Part of a small language model's weights: 10 layers, LayerNorm before each block.
Each number is 128 + 24 x the weight over its row's rms, rounded and kept within 0 to 255. Layers, rows and columns count from 0. The size above them is the row's rms in percent of the matrix's.

# layer 6 MLP up, 512x128, rms 0.176, rows 507-511, columns 0-63
size [106  99 101 116  39]
[[110 138 128 117 123 111 108 136  95 124 177  96 124 128 115 141 117 117 131  93 152 140 159  84 154 162  65 110 132 109 130 121 124 134 132 115 133 131 110 122 172 161 150  77 143 113 166 132 124 146 105 114 139  92  77 148 106 124 113 169 152 115 126 102]
 [160 166 120 121 129 141 129 184 121 127 110 132 141 111 168  94 112 161 157  99  81 122 117 115 113 137 120 120  86 127 117 131 148 135 115 149 105 127 133 106 131 136 155 131 126 144 160 129 149  64  86 158  91 146 153  84 163 179 131 154 123 121 156 135]
 [121 158 181 129 116 126 131  74 128  76 140  86 136  80 141 172 141 155 149  89 149 158 133 117 155 136 134  91 162 120 134 124 103 108 118 102 168 115 119 123 131 124  93 130 117 101 124 135 116 100 123 139 155 140 146  91 113 132  88 164 144 147 177 101]
 [155 106 156 137 115 118 124 105 144 145 157 150 114 122 171  92 147 129 140 113 123 170 169 105  76 128 123 153  72 119 103 131 155  85 122 119 167 130 100 114 111 132 150 110 109 125 152 100 142  98 134 193 130 137 146 123 153 117 135 120 136 157 172 127]
 [111 141 164 128 121 169 115 159 104 123 138 124 145 115 153 155 118 133 145 121 135 140 141 117 140 124 127 126 148 115 124 170 167 137 133 117 120 102  77  86 118 192 106  88 149 110 109 149 157 114 115 159 126 149 114 137 144 131 133 106 100 139 143 116]]
# layer 6 MLP down (transposed), 512x128, rms 0.154, rows 507-511, columns 0-63
size [110 106  96 120  22]
[[120 124 120 118  67 133 133 107 135 124 104 143 131 111 128 116 117 160 121 137 155 131 123 137 135 134 141 137 150 151 135 101 125 106 129 130 141 136 173 215 137 123 122 130 139 149  95 119  95 106  89 107 152 134 116 138  79 115 163 132 147  85  93 173]
 [177  74 121 175  73 157 124 114 126 102  88 126 140 122 162 127  90  87 147 121 107 139 112 132 136 136 151 113 140 124 148 137 114 140 142 146 139  91 179 161 149 118 115 144 100 135 104 119 120 131 124 145 126 169 149 141  92 130 128 123  95 134 137 156]
 [126 120 103 119 133 130 140 132 119 109  97 130  68 162 146 114 133 114 127 129  97 109  92 121 143 131 150 168 162 148 130  92 157 147  97 163 139 159 131 225 115 124 121 124 151 118 112 101  75 141 135 115 119 123 128 132 122 100 188 130 140 144 133 151]
 [144 121  88 137 124 131 126 108 120 106 151 123  95 177 102 143 123  95 129 167 112 126 154 145 142 127 152 106 144 173 132 135 119 154 119 160 139 176  87  80 119  98 130 135 119 154 105 128 118 128 118 155 129 115 112 117 137 147 102 138 114 142 161 144]
 [141 145 104 138 143 132 132 122 112 110 110 113 164 156 135 113 109 186 108  98 136 119  92 120 158 125 138  73 110 139  68  39  91 129 119 130 125 109 147 126 149  67 127  82  99 115 132 141 136 153 129 113 171 146 130 156 117 149 110 181 134 134  95 150]]